config.toml
d_model = 512
head_dim = 128
activation = "geglu"
positions = "rope"
rope_fraction = 0.75
tie_embeddings = false
decay_shape = "linear"
doc_mask = true
train_tokens = 579600000
steps = 8844
Each number is 128 + 24 x the weight over its row's rms, rounded and kept within 0 to 255. Layers, rows and columns count from 0. Numbers have three digits each. The size before them is the row's rms in percent of the matrix's.

# layer 10 MLP up, 1344x512, rms 0.0309, rows 500-536, columns 0-127
098:155119142098120147139125139135120138120109134120143134105114134151132141129138157138105157104156094091100122151144075101122146105108132128086147159106100149140141144116114104139155147141128135125122139104109142153135186104155094138081140166144134133145134165100142106108120126118120072113109152136174139078147111160130151150130137145144115122122092109101167161090154151130112120176120
093:120143126073130095100143101113133139107107132161115127130109162122125138110119083120113148091187172158114147108149166134131120109161102100133165148145111174124137132143158065079109120146151124105103125128143127144145143102068114174128109107115167143129127083110103125161144105146149167125135071120149147106130154125136122121119165104123118110160186153132137120112091158115137103152137
105:121091141123113088086132115120123175133127120097116131141114123124129149097120143134138111195128113157150148153101182158131111132148141081111127133119110050151074118127138125082158128117088103129171183134108113137124140142142147142120128133143122125117142135139146121149131156101104113121141104118145147112125143122119110132113123144099161121149151172143145093077110129106127091093185
108:088070131121138106147188130141156170129147150129142123136110169151126153104132114135143110137134139127112117139120119154174090153121141109160158124112088144141093114132123113127097109124113127133156185133158117114109182102123164141115130108149167138115148104114133144084128145113123159127121163128159092085112114153135154116140148103063119113103096109093107110121082142167148161161110
094:150171135164158111132121132070124133109093145108107094109171116158172140091142109109111136100135107088125100155129142146119110090110145128094134142120132145167115076183120131124102121084123125160091106148148121115167137103155139123146147135103126159100099094143140116132110122100163159142089126074127151097174126145141125168119175138149127110152118127114152118144095162154149107120103
103:096112151129095073192125138165116104145093118099154101125146123137118113157141119130120147156080140119153116125112150178146115158062125172104092132087115148126126122135144130091115126124180111107164138130119155104119135142112132108125157119101142125127112117162140121158085130108152141128105134164161118105130126164104100107111135137120123095128075096160126134119104127121127168101124
116:134151097109160115197124108158165121079165150086129126112157145133127111118149122088115098126111123117116133158137145138155158119117119116137129100161106171154104095141128133123145087082087126126131173113140132124123144127166147113085079131131117153143133124165141088157094141139089096138166122087118172125163091122135116116111122142124112103185086119118134106098119104176110114130123
103:124127160170116117150118128154090162118135100134133160125081147135109110158108125093146146146091111121088099152113135143134149141105141159134151134152110121134121123074087141169139144152163109109151106163098124102142159131178099094151144156153115109124104148169152089153135090106116157127117099142106099090128138151120120109100123148141116111153146113129133144107144141102116128097152
097:110126130187130154146154158107157122101132128149090115124149114142119148117162111130142129100077091148135147115130131185146139142146106111124116112096115106139092075108079130100159151148093119118139150092185109149114112110126133147153104116087137117134165135131128136108132115111178107088097130108127118137097119135126125111145151158148112139117084102147142156141085140128168099146134
103:166105148156126139127095154157146087107141169130101105134121162167153112141125061122142178113149125119134173146136152108125143158152107108134128133133178102126151088184116115118146105105076114105110098153157125122131144141197131138144093145097140101189159185120128131138138192126134154168131136156180178118171166147086111105137142148131106114097144126129101119160079086130149077098098
100:130139159190130126099122080085085178129141154180084107136133151139105136152132113164092130096158160148143171137093125158092106092118146133142172093110164102163142139098118183150089138125125165076172133162118149091178133126107114144135111149120142131156127099120116165127129148155074141114118094123125147095139141123073143141155149153137124107128110148140145140152115108183146116154142
089:205102134145109193124109108128154110126098161147070134124160127126124142136121124087099105104146157124119140170129133110109165094133101142131118116141132122138159136138143131110162149132125112131140119108106098053118136088103144098139157113126126081136124094134134129085137144154124112098125098128138122175137149096163169122146166104146126111143135155086114139135158151150118171149099
091:143133092144143114149145185101158123163165107065089144151104110108102134136120137131125149105110127108163137133147128132098127164161125129139124138109124114144136098110109114076142091126133148153130173077099089109120120146122116086137089128137096141136134092121071141109125134123170088160130132144136156062132140130131154139149121131096144124147137099096133084117181112143096131116098
095:125130151099158100141108085118147096137146105126120133151142148147106126113089124104123148124140098063141137137101116176127149138129135104161132107126185164136127129143137090077116133154111084093143111089124125139123151150111113140109154168115138165150111125102119160150119136134162129116088155132217139101138128143147101097188079124146126114101117107132108143072161126120135128144140
096:156118131116154122127142115080126097137089120121128106096129179108120127106131130136154140132131155133091146127140134173118101099127068077137105143134132114097105128159111106125116111146144141120085143117131172170124138121111108205129107131146102119129141086115120174133168090120146102122129151131146129169097162090130119106140103132132097122077138133145134129163119136097130135122154
094:076133127154144087136117123127116092147116123116153145112153134117132101105144168147105106165145170140147169125147136127138133132136127166163145145094147106127134130152080169079120138214143176135104131113141121108116135101112160118142105074149165164073135145149140130139079104107136192162108109146114126147116175134121114159111128106149075127144161114126152126138127091141132176136119
107:155128182124137104125098143172087119128129150146157080116113121119129139144137178152113114082109124135138117108102111102137166142164074122106136126122077060126094145105082112112082143158139119148113134154130126130124105128121127121102089171150165168103106135160139136121161126150143107152099155116148137128104103101107155101115092155133114106067130096130127167081147093157119137160127
086:154104118166114128121186111157165133170169156181153124094156137135168125106158103138116100129115150110122131110095142128149108145117137123187142138118123109158107091093153126157113140140117107132149130123132132113132095143139154099110134113101116140129153131099088125140115124133148103107127099122131112119131112122136139121097134107085155127086172101111131108111119124157105173123121
100:142106153132129156110150059116114111114099110089130125145148129107133119105065101119098130136128117078117125121125102118095139145164131122117123128079155167106136108133144125118107111131129133131091129166150124116155158120124110160159106135133158113092153103138139160145107144132083112140083123138190139119099125192101108123147118124057141148157170150121108159159115155112157110145110
101:113145174103065080132144132126111107110137144159114156132144168097159086142160150119120157151124104173124141142112145119123090137143193138128124119123126121125101094143102131095174159158134166095134125143076127133127107129128106115141129100143134153153131137116104123132119123158113158174120112136114134127092155159139146181106130103128158114138115166146112108085141123127157106142086
111:092161113132135071133101106121194166169128141135162120150098106066135146125115171145109108097145106114086123115121106154114183144104144138097149115124162098080106153145121136100154121142131105128146126122145122129139098161090127114135119148132159153143108144124151148134150141145186149136115128087130105079133108071093152105097135139115105148115146114111143082168117115147127158143154
087:153128154177113140125126113158136091106110124138133144171097096142124095155125142121122104094088167135148157109129127128115151093099128096079123113162134088152103137179115109179130141098130108109128132114096123168087112149161077137140123148156150127194133119155166158158113152139118099101070133124094142149122141120158135151152124114111091121164123130142095102129131156130142138124131
095:120111125108095141142124145190150112165154146149147139094109125112164160123134148149104120141109155137135097132114131113190139093158130142134144148113128122095119121117110141103150139115121150101179088120099125124148087134141142074099121088127077127157119086132162104100139091111152133150180178168139175142126109106102119151152110115152135134132092162179134089135142119130178109132146
112:136098161109102121167114130119156161136142120104139151127130138136093110115172146154123155120148135152150089163101119127126166129160143148108123138218112148157141146092149141175115118130193138104140095181161106180129162140133112126119131130187134110102140110135103125103125105101102175125099078113145170151153134132142141147093148105137105139108110137088203146109155163150090107159166
103:150115146166118111136128170115146131165124112112089090130126112076162200111140077155179099129137123145112071101092129131132124142169148115185167102141107112093122096164077089146114131121126151122190110156152139134124144065133136144135116142127105096102121129147156143090090104149129071112174118161123138113136097108100118128166118144150113123111111134151154150123126131081125106138104
092:110100115100125123141140082116140067154106096147129118126140148154143105159139117108159143132108100148151166101166109101130112129115171155115154109134158139129144162130127115083133138102151161158093144122113143126161119118086076090121073157101099155137114115146140111119153147147141090145150128078153143130170193127148142129140139146109090176130155104104101114134135107169145148097129
103:145125124083137126154119135155118120125110159104160089125142131123147147136099092117140117131154081135101130111128172141115111127182134091135087113112142132154093150145125138155150104145122154144099119137168150090164092093156104090148063107091121140108159129066120143117149153120098151136138145146142137109116114175111166158149123167112129107137158132110132081122118114147135146150162
101:139130104130171123163126160173134122132154134134156138138144106139144173105125107150094091122108102103150092127149145126171148184128133164088099101126126124140102093120145133152112139140123138133098125144139120119119163171125122085151121109124129119151185111115174097145098173113100140135154136138132158121138147116147116104111137114110122137112133133146141094153113084145116087133102
098:147114154105114138130070160147140112124155108102163123161105155109105148127092112139153140129163152160143112112120116123168137165126115127118121120136168145094110172103152137127133115106103111110120148165177122108125155126113088099113123144123139087148126144152137104121132072111121108159096127131146102081119120105103171125094136164199129162130115103174137139134111114102164132148109
092:114141136163102112119161149139124082093078120143130139123104141142163116111188107126115105131120150159124123134172162151146086099154135110122131150110150150145093129157121121128125139133115160099124170109122103135120107150146120089129132142130155166128132155150130127149124114111143112159144108117139132139142138165133165132094160124117168181129131148132085125117135108145161121153158
101:136121080157138127149115171142124165136127122128165116126112116114166106060103124140104143128108101120140119136078103112125153136082108132122063115085130127133129125155161145132127125156077098139151111145161098089126146158155139165124141161086147133136143151127125114119107156119091102159136149133135120124154109122117125117110127132131146135113128156144093113122188141109122123152093
114:131116125138154104103084146155148144120182152150162137128125148091140139094126161154094096108118124096127116108053152140152125136118127111144116072135131105180140129086153133090151129109142114137135193153146153126124098142101156113108110084062146108158135109085129122130121151140114114139186128113136096112126118160127169126105109121115155148061098115127098101135114125126157149173110
104:099102137141114121139144126151151144178195099119155137125145136110148160128131115176119131125118126115142101086074176159110114135143074142101117083116137099180113121155126177127110145108131117143142124183113150142176120124093114149143143112101132112129095101178185113110106116136144130157119163116103122093098158130135154112128115163177112080167133180099113116124151130081121116135144
094:163111157119105175128082134111094106093105131155102088129144116159123132153121121131142133101156130149130123140099094116129152115162105118098119150130118145156113131137129183135112132096085122116127100092167174115184163122171140157134120148158098066136125098128133137132142098179118102079100080120121129133104164156116104094175103149143116106150126152129121140133148098117117145122126
102:116155152150156121125129115101103162137099128082127111123095163124104122126105152091118159127117105180083166122124162127134168103111145151120135145107141117138146106176125136144161086167157115117129118152105085181149109160095163112141131165108113153074147142132136157143127147132143194149125170106133145110121145122080145138142145128109082128133170130141137119147102110178185103096117
098:131115147128120152098116138089143110101166141168068174109159137163149111170139150127129132179143145147139175097151142144145098148135176115132092147177156124119165130109136102105078150113141128127127136101186117147169117157128110166194133121090173174117130116098117139149085137129142132103161105138113130133179179196172115156142116163151131161112136129133092125136136164108164120114095
093:130112111129130127150148109124143123115160105149189108117081137121159136141163110060106121094120083090145108123161125117142119127146108117118099151093164098110164136111142156087167109159138118123115122113093142145118132136120102182113109140137142113187107089129139164134148115101135147124105140117137117193156113131141130105084106114137152173133137132155123151128163158139115106081125
# layer 10 MLP down (transposed), 1344x512, rms 0.0274, rows 500-535, columns 0-127
097:102132123137077114137106075159154112116096116093147154148116167121117146130138149099141104124117146148088160140113176148148113142127147118117149109154108113143110128168156087117139151123143114108140118118146177100150170157119107129113128140088160166161135118159140115122144130098124145110143113107119148079162157118120127101122130114182090128149138109122117109117084098093090137088155
097:100142063124081107144155150102124121150166125112106119135130083115099138164074136162146154145113115100165138149149164163130175126130147155087121111147177099129109111129128091195107124120070115144158095108090132111121111146136158144102159134123117137132126145072117141108170134096106142117158118117158111119095140129122134158114113136163125126113130119165155131142152148113163089131107
108:103106144129162123153153112113107129138131078080112137109133134118108155111123106140067114125117103094119092087134156161139098087158115139134127113080139088099101119098148098156118124141127088141135126158146132149082112107088136106103162159140133160109131096129142126164140149135130144154134126177144150160136137122129104120125107144141111140127150109143114134042144143156165138140133
100:164144115149154145115079145145083154085071118123153148157139142117091068135136089124110122161113078114128178141136127087117152162163125127134165154125140176104125120102106188097159108118120138109117129158096147155120180139145084166152131117123163089147161156120114141147154155145145095135102135104104164109088097119116117127132093165123140125128157099108138110166185124088133111112105
102:156104112129101158128118135158146093147123120189132139145120153129073114163098127115124116178135123154122127128141095118089114127132105096112133125112132139130120082127133124134100104162121076084141143101110135110134137123101082146094153149134135111139123129110115103076138168103144111125144111151112109152091159109115156124104147134101091136102112148185129108104134137139100110118155
094:153123095110144162173135108118071091100109131135095156106131177114103099100105127135116117113169121169144121136152093090132145178116131123132126117134103152110150140135103102115153126146118135155126147121181123116121154091188144144148067147159151134142126106093080135080138153112107110141126113101129137155104114109111129176137118100123153145133165129103173120104157162161136154154104
117:164136134141110129152097105161145124073105173086092177149112102141146096110115163102122149144117098105126112140183123112110150159117109108132111106123115131116142079125115119157114154173157140105123112137115156141157129110152114140116142134129146113146127131131112102099122076153134144087134141163107169116141096106131159087137105113118118151144145113094115095107138174124099108104108
105:127126136131113090134132136139122116085132134116091137102098157124125116156151111126108168136125084152133105152122152111125137147142106100154102103125124109115175147128119128092121183145166151132184158076103138159115150093167154113057138093090105131114100103155059136100152156123106123131143105127086131148116104138143159117098156106213156096121129123056129146129142122128155138122084
101:112108122145148118121091161096038087194153106104120076117131118087094141101143161172141127160164122172097145128128128127156139135128132156173174081123166140119150145125147131138128087117144142161131147134166155090098143088142125072090118163142149115119126142131126161179138140091136129106203110140164160136157109120094146139149093147119131108127074098109140120110145112099104172145102
106:110119114151098109118121091091129099151157107112154114112143110126157148142167125119123120129158111128098137125101129129107141157154113177133125099117130103084162169168115114109130111093082108101111123137101132163111096128101174133142127079131135088113138131142126113135140120109120165134129133149160108130147159173134085140128129135160152079113138091090140091094146115172114133132122
102:132119121133129151140112182127127109097134162102127110132114092118131169118139126119103148130099138137132098149085168133088124132132137119112141103145117129137096094156152146184110155148159121129130133134127123153156118094136108144129153139174127125140094115151146130137130189132135118171100136118187116141117132117138132117123163103107135074156140145160106129179158155135135133162166
092:049126159145153129127135124095139144169139145115131097115142170171108097105121119134151126127102077145166142130112092165158127165130134153113158121173130121099092109163199156151134146098171149104115140150133135163141138130141146134076108119145106157149107165131120139121120123156098165180165137131145102108141136133130106142143101158136119122106092106087126108149120096130120119092133
091:113129153145105178129104098117096119122103123145154114137145143133166095144102090151116135164158136101117147117154111095104136048097137132145112113155112113108107118133174095160143126117159159100113123153151148168137120168117092163149098121151108140105163102145126074142109114107131147134126111141158137170086101122115079148123100167116118126074128160103128162145087097117121127108146
097:145156140146068119120153151144114157149118135122142118126153121119143150143161122128116116136103127188130119124132126115142157120129126127133073129149136133116125165112105129167135131140094163143112103167138088148130093124115124133146134103148152123178153127112169144132156123095123154116144148158125102146125142155058131169109079099121108116124175139108134108160111135089090139149165
101:176134113146099099097119161119159151101102106129122161080160053159138122125132132047112112105098094092164104112139121083109133123181156157160083129151131145134140180074107161133150136132116136129120097135117106111155114128172133107153151126141138104106128120158176139142120159161109123125121136126106112142095133136147139133143135116086153117175129117125146113104123125102097155122139
097:143090123080098152118120163125175142145121140129114116123141150089140108123106084140124105146147117146100068107134134083135143118155107093103129090133145138125133157087137107155090140138144097157112146125106182106120164084150114145095133101090119086132118127117124123128117140144138105105153115137104114130161134120150165100137160160143140171176142129092111119125154109151141111127132
102:162132131151139120132112117110136113154129134130158135171152135109145146138113120174130167141151097143134146113119095172148125139119089134130119120123125115160086103087147120118165121118141149163131136140161161112141096106167149114190100140116125101152115113115145121125158171136161106140107119102101139155149122171106108114125143143145069104121080154125178148100134139137127157161119
093:110123115088107135092137118116148115135149137190135154116130118113147135161066111160119171128115182080053117109083140164158113117108147155091087089149126125154086112142120151103134134122149144115130123113131163167170128150093117141148125144136118122124163093096125106118166163147190089131102125136135139109140142114145156136097090153164119135125123156113161124086083093147170133105112
101:140117097103135171130139142143147186172120094119120131154139118123137155147111135108110149114128102120107145130106104117128117154125161143111130095115100113136103097146079088160153164116078109112158146103110141126142111126137119137135123097105133175160073125122140159158117121126128137099123112119149147112114159148096152167154126122143114123097109180118155108106119114151086136198140
105:094145159141180079115151147122100202168085162140173118156132118167097168124107096142116128098155115128154099095152135104167135119091103136137146156132104207138129108111129094163111099116142133089148130119153124122101133113117131139142102142100121107138114130119116121128143132120149137100083194134106155110134104143142094075141095113061085092098056087109128126142108112135114120128106
103:111141167122110107134131128166150153129119099091146101158137118115176116095126133100176087152155136111107134131147105135098133175132139114125120127146139125145116123079084129110150166142111128147146148106093082148127144139132152133093119126142119110174150090156116157121171126160103113129135129148147132106113072100113092105108167172098113099146165089138113108149150135106148094123149
087:136150082122147153122122153137142170124118103118134121113133103143084149121115133091107174123127080121147123135111155142124128121150121079144122126139138136116146120106150157106113099101131112152122136084136140130132159141164134125081116138126148112076154115155127095092094150128149113099124130127137115131112125114129131093120140113126130145084133109103138132086167130112120138043127
099:112157145102159118141127111169135113136117119151125128102166149146088086089099156087078119088155128132160159138157144115083124130142106125126140131168114132119168146113136152116081068152105113139079104136141114110108127134161119147118098120150130150132126133139134151084108121123109134071152110163172110188088130146085130120134134114075129118138139084126101143135153119106113153142121
104:202125091103141145131191137146118101108149073088131100167127126100148145139162111129130143081096106122086161164138140153129145145131139102126128114110121152114102119133126095118170133100108143121132093128082116085130122147115208125141099142144121157102127161157120165097125114120123122134159105147109143123159148146125146123144134116126119123104148129124108095141146111105090129147149
096:141165137125088128134118082126128134096101108149181153140114156152160083142145128134120147121140129106151198130162135133143134128116133168092071165091132136175144126142142156121124098117133129115098143107102162126117086156131127137150129122142106128131156101117120117154137148127127147162051129107122117152115158145148129150131170097124103158144153151119147111141122106118120154120119
088:139133129137155116110146153145156161139122138153165137098133083150092169094127120081083130160091145096130147114119122107138133104139117114125123143100124123135170074103126136101131110120095102124131114114121137133090120121128117155079154084142128166131121122101122115133127120133139075167082144147133120137133108119128117151088140104104143110075128104081161103123128094125109106133128
101:163113166144105117127126137149127144108136140137151085157136108111138177089123122117104169127117115076109102145162118140168184133118123172131118136103154117106128125129091150131127142137132093166116156083113155132217130125151140125096146155104144101143114157128142108155103117109141138163084180090105121161141117143155108112095170104112146122156160111112116114142118109149147106075121
109:164114164096109157117086122132139136084139128121135162106101133110140081140098155020173118129137143119101144128149062118139133120133116111152142104110098123126150141149090156116154122138115120099139142113147102142131144112140143145158120122136185139149088102065085113112109107114142124145109139118113139119143098105136131147137129115114155136139114160125146149120144123123137132104109
097:120179099072139122131120146104093177172160178090127187131117147196078116172130118106140106137149110159110121142167091127105096131109123114113141120149102126124137151139113163121118150137121130167127149103122138096127156154156175153133173118120146177114130128157088145102167163153078100118141154145129116135111115141106126154122149092064138113131140170123143080161155099190145149135139
096:100129129091137131089124124125095199140153110113142097111121107116119151123079120158144149128120134103116111116094123139090158141134124132130131110140101100138123112130124129124121079132136089140079140104141155105142141111137124139131164152157132064149120101098142142094153122151090134081110144139116166116133139098110116115178106138151103109128076143142166130174105119127108151140130
107:076111152100114143124095040100121084113094112097111133133135108134150112128121175107145138137158142155123133169171179126117133099135131165107126090124147121139129148117134106132153190103173168124102133120098161160141116128137144122117117127140112142135110165117134117128127102128158153103087139123178170140108147122135100112123123099124134134116184121113142133123069149145131108110124
104:126155166134153098148118135098086150131130135096099099126154071161156144149114128137133139121101135131115123109170112132117103117149127182109096116142165151122121119133154152110123147114137151151093139138087117109185139098144145117114154180144111167120120110128184142127134147143152100155117115122164136139123127120132124063115162131121138126146147126142170131124134122165140092148143
102:103090127111122119155118140111145142133089116087159134153099100144146174152142136164069127125164115146113103115146146113167114117130146107156120131094128172100111116149150125148130113108153150156175121107131175162109113114105163140106127091114114137126095155110116139165137099133107117136162119094137186132114094128140097090173122125162128165125134154096124107152144125149113169077104
095:118110134154139152145173131160177150127136154131103134103158119094118117145137151140115141107070133109101126052165156153150135156146112120139132116106131130055175128137123113105131124170152132097129141111086106118128079124104101078112120132109139136136120143144139141142099127130152135131170162159098104100168143104171144113106120105148132151117109149173148137123115122160112147117121
101:107123098139149092098148104118112136102174127122130100152112116111128134118152086137098122114091118164144128080129106148110159153127156123162177154103141150117141134141111099118101098131150152095132170119097111154119114176133123141132125116134142139114123133123145182181122122181117110143110168101084115093101116100108124104155146124119166147104165092153178138113098124156128108162117
094:132095131105143124129080146155120133154071144109133147115119095106105121128057153132142136157076119168135091147086143126097143096135099171112079107122119115121106102131161116154127102099104123104122123138127125139140135088115094142119123131120125117144118098154125118129143147128093129101124161129158105148106150127119122105086092140135086126126104130124148115108124094121078137125147
# layer 10 MLP gate, 1344x512, rms 0.029, rows 501-536, columns 0-127
098:147140109134097154128155090100164108136100154096116152095126128098118136087098150109142084109091123135136152151153113120080161156149167167163103134126140119104159121121137147120155112162162151096154146113140129158197141130142147108134100113148111146110108155090138145099133158150148158139129119137129139145099143168148100142167142160138048155138060119156149129156115140123113153106157
105:084116136114081149101114114123133115059114117132101126149107094118179158148158152168140118138148169151106126176127123122103139112128127133127137129153154104142144119132088141146103112077104136090129102107124144113121137112130133150141133131105081124114138081151122187123127170118102108098138106159126096066118114100136133131126148127119060088134120148113182142159155108112153161130164
099:092143108084120089144188137110153110122151134142127104135115152110158117127105139098144110140119162143135103116117120173167084087138153152101177114119124144117123133137138147134108135144137141128140126130159087103142118126088153125117126100132136147128157102131107118084104114150115171086158124169142090140147127121144121118119158092104126130092136132107118133091089148144100120157154
106:096135145139118139104169115109106125090080142111122112158150127146175142123112134108105145146143139071162134126141127136133096096123149114136162101095151136155121138089130112138091126128124144133107112146113127145125120094100109113111115102151139113117118144146134095132088130123141118127143123061121114142161112127131124098107116089148162142157119107073110125095159152137104122125166
099:124090149124096094131146153152155147132107103079171085161151092134127127134143134119110123136117135119150125128120155184135106125146149153102124137110104128135127120116134136138139160111094134106113129128132141101138115163091125085122150156086140101101112113178162135120078149094131158138129094189091125143150122140117123133125144131096093118107067133148136169105118123112100136110155
107:119107166138116130154123161091103135091093119128091160145167164121141136165128163152165137119136140138122149167060134102122095121123152141130125119113099084115107124137165150134102119100118139111161098122140107131150124125077157112137152115154105101143130115123153126123125088170136157155137099125132131121098118092163079114124151122134126088110166135125163110101108103135106113128156
102:118174144136114133107111115082172151142128146121090085139103117144151124090148138154140106140151139124143121125116136150127130145139138158119142095125124091156138108132160139118126176152107137129128146106123140162136143124140126161103106118123088126109144090153105140101090142150109138128110146114093179158147087134162112118141172115128092096089098126117145130151113103137125121130082
099:121111113134144124131127157148120132145116118131109122133080117107144134158126123135148104149108109169106074113132153117154151163107140156117093159110149124094135118123149078101064143121140123055140122168129120088137118105145134107129144131131108115125096163109167135155097106144155123160129151139154168149102146094107147131160143119135124130098099145158123138135140151092067128099163
103:156103104112076153105144134085124145127089119123089082100130142122121147110131116141154174140170132164116099157166127102097177159118133127140089108090124107144123128123135115124091146124119112102158123115187180137119151083150126096082145121114099082099130101176082088100134120159089126102129109152101142154151101124172103133155167112111158108090142148145152118128151166157148131131125
098:158146127130102130120135127101134097095127137121147078141113144133117144143149124110125117132122122124112114102132143167108144155170158148146179166099097165124109060129145125144151148127088114108123119121109128156135140108137114089091180176153111122137096132163104126131135120122152159152091119103140110123116123141151103101073155145100119126155094133130132167115127097131100107129132
094:158126125189149128128142119136110158150143116125145159168081147155114114122118115162120082073093059138129168123099159086182125172111157117103101097134158075108141152123160127102124150139175170084105117144132143148123146135104114156122089113126096113140125136152127130129129142130104191128147114101108125120151169115079127117121171101135132143093171101126084153104147122095146143125134
095:098110145132111186160067100137138077123140083144135119143142135132105144133137099136101151138140124121147121160121138135121128121116152140133133151136146125097106110138137088127121151149143103120105115138152137170138112168131122135168123117160132126094151106110146150166098071128161159136125100087158134113148100180128089128111120172115117139131086123125135148129103136090111124140114
097:148106122151117155104147119063131119137129120111101139136169110150114087096126168109151122150109124140175163157116146136130111145112189132130119131104112128151129044138138153116136180174131135130124120116139153086151103117181125106137148124113144155124134102151139128108150129146126118095090085129087124131143135145157153116156152131109154149108079118133131155098109134139169131126099
100:146138146097166120103089083141132144113115122118142077143133073150127096135113114129122111140149125124147091143076157107142101144159114104180115131154110114087123185115095089113126148143107095114123108117126080116122116090175099105137166150143137127085082089151160151120105135135148152101139103126111107154136109119136151119122085098112140129142112122137136133120121119136087174155120
101:187095133157074097092176123092145169134140104120124118137162167120114143145116114140185116135115096134144144129131126132104108110175111115099122123150143155097138126136175148128099155148157131141116116151123118120102176121139144107157152098127126105125102136103119119120165143078114104102124117158145122134100091162104092157125131119127133070138145135119174089115150114161140113139173
099:092127107153088095123157142097151138167116115078114148171146136164160140143152126125109155119169160112144157139161136154138107115116156163128140132109101121158147153107132112108180108122112132103129129150111112144090115135144157167177135096122095093130156109116128064124113106121163116077147081114104125118136129142128130122161144108144126146189149131154101124150101155079087169120118
090:159116147155109108165162131157110130135141108145135094124148108127147134109175138163116107100184129118154115081118128145098138118113166138149142129112129142158103068101136154180092147169085103104136115141123090097127151074142143091131166168095116099097100126127122125120094126110154130130180117166108161133126106137127122128165160075088115104108134086119134117124164136115115090109144
102:135125179117114139144105102103114095085133131092114137124141103108136117139149131141119132118119169143146096111115139105081152144152140105134131188113114137137135120106134132115125149130134127108096106128152162163167128114183107156109104115158119124131160116173143156098150130160100109184140116106111113136154084117191142075125151144122144162143125126116128188159096163089122109102135
103:116116110092161154107136114135145117127109159094122107136139104121122144133099101140131142173149093118130117125177151123151136150112119127126173125135105132104142115102117104108123138133159119141152115084139143085120149084128151067123108145100141099135143100140129129133148143113155138128135172098152061117112131125149138086135102060140134117106090107130120138100126156110117138155136
100:172124152127101112117132127138081074095131084115155105131091149137140113104164125135115122139119146132174079110076112118129100135142124083120125105141119131166128116114124124136100129126083130121110161141100123121118159121134140115141150074097129085110145104140121123138102124124080113127145128168144162120109111130135116116139141119133154086151124086120133147110151111102127091112129
093:119162115089140143136107161101150166139116131131091099119148151107086130111113123117163124131138113155146127129158129141093151121142144089163081136144114151067141133123158121145122101111158107143103102116136151139117166122163192110114120141093109114079117122144140134105103121087125125120168155148094137136133095098123087123171105090106159073113121123143144117076165119121133104077132
100:155121154114135159132161126125146089139080063101083138131172129161117168106145156119164164138091109156141123125132108125101155100188115083119133090153089136117144125135153159145113119132105110137123130137157126077157156102117155119128105123110152131141117127139092150123132116157090107114135102157140106168114144114082098087145121140065131172115118128148106117164141108104135128121114
103:162166089132163169134181137076125103147095117106124161121100117098173148159124065119169128119146103115126177107142123172134110104114139114116133105064161104074113122145130110116137152130106173140136136095100147119111105152137154104169115121155086146127119158155117130107160115120160117173168138141113139157140131157122090094135108143174138124109057110173146147136139140116142134099142
101:118162159109086154141154087149139114129088128144166143163117124154150073144162135169125174150113124106161206152157128142146163150105119167084082147093147126157146124154132172104128102135110110121082139129073117148126083137135121133119168160157122138135146101108128143134165119131114172139078130111132141139134160145139128129141145083114105153147175134141143084138122129142162150123125
093:162164097165128081118139157092152155145129164152129086112132134132130154107138096126122117110077116116146122139139150145131146172118142134106080117079120133138143069131161146163107129137092147136114149122117122107120147143146155141101153131123140077143124154120137116079117128125106146114130132149085137145130086108100089083106130110116132112086170126110113127136166103099134127120132
101:165114150122165125130098097097124125123154136111090111135110160205095118138159088094126114109126156174123102119160094154105117122133101097118129132120122098123100139139128068165087129122117175085107127152106115097156116131153173139143120164143097096125137125127153112084105104173129119146171104111138136132085158122084141174128133123119113168140129130142153129128129164170104128130124
105:135131140110110113130115120149153077069112084149154108122160148133111128128121140120121163123148144122161134094121134183089097153163158170100177122165143146140132088145164148096131108151136148127114117102147094133142182158152114099150147178120114070115103103161151128133094112129173163134127117115118157160107130115107111121170152113140075141107049162126149165137102125159157150125118
098:123131143091126146150150109121100127108103137129078127120125149156085106188138130101138104156124110142119112136177104123079133092110159090142120122136092166117169139121085146172112139128102135124127119104093144094102133112156136147133133125089146108106110156111098126082166148128078106134142124151105157178130104150104144164164112132133143123159133126130144147132129123142108132161131
097:200094136131153159135126154116167126124111122106118087134143111163152133111138146111145139166153115145122159151150125145109108143118117100090099154143160114116108134121160103132124124102084104106164111097108167102179157144150138172155139157121106110147113111097045121110115118111094162140147134107126149154126128120133154080139151161151116121126123151135127138129110102118120121131112
105:075127134080155145130089112115136112111097088098111102131156102148127136139147163116137141166158119133132112184140187179153137093127140157084132078143120102113134186139137140104123165118126131118130148117127095136120150104137158112101117129126136119117116157090096131145122137139119163133148122115170162132137135116128034089118110095105151134128138126146113155148080130134120125116133
089:148172117115099140155134160080145124123153093127079115119132106173119113172151145166152167133126146157148161113151138155125127101139142152119127145092103143108118109129129166133116105144104140134123096127107131124163161111135122136160150139153133166103114122137128135108110130119144096128097095128129133122131097094108092118150175126136066104141157131133140127123178119115107097120149
101:118105120133175146120155139162147123143116117105122099186102120110128149146138095129162121067132115150123125098131107076126137170138131116150142107158129136092148116068114098126102116101134118115167161098093129108095132064082133089150091155161162087092120150154098086122158112129133102122146119132138133120109105103110128111154077112089148126124129106160164117122135104142123116184122
099:124159138129137144109119138105130129093124104152099108095140075174109152118113160137130096122131150134139077137113117141144112136151149106109105135048137121161086148137165122145147160078131120110088149100132103125160116128141152138109153147087138117140118137129130150089104120134138117108117132139153130093149188125077133123127119136139123115168130118118108171111125133145094118120116
098:130163137128116125142107123139121154119139150140119124128124075105147142100111111166146159147146127122150108112109171109098130130151159107160100116134147135070165132134134137105084153125124103108134141100130136131159138127115118133155125144134135085124158171117112147096165153128109123159170157108078122140136108098124143149157145123115123164098099149116116171162165147124142108100116
093:107163165145132120100116126127138117124154124158100142158149131138168127168179137130153109107178158146148149091151125149171115170116155116125123149158153143112198136118113182116112127135114159141151116096157104118171129140119136137183151144107140141137168108105094153122115102129152119161147107134066089125133139142178111154173165108135097116100127125113151145135093125124159092142133
100:116156125149142066151129127122108117141138124159122102177126119099111151084109136136107148135134168148149116093152121119140086141100154115166133176121109106124148160118118128113095112142173116114114119129109068063146156095083171101157147127087137120122103144134132141119165145112132100150149135114111128101091122107080124110139171096089167120123119138123131139152097139125139168153141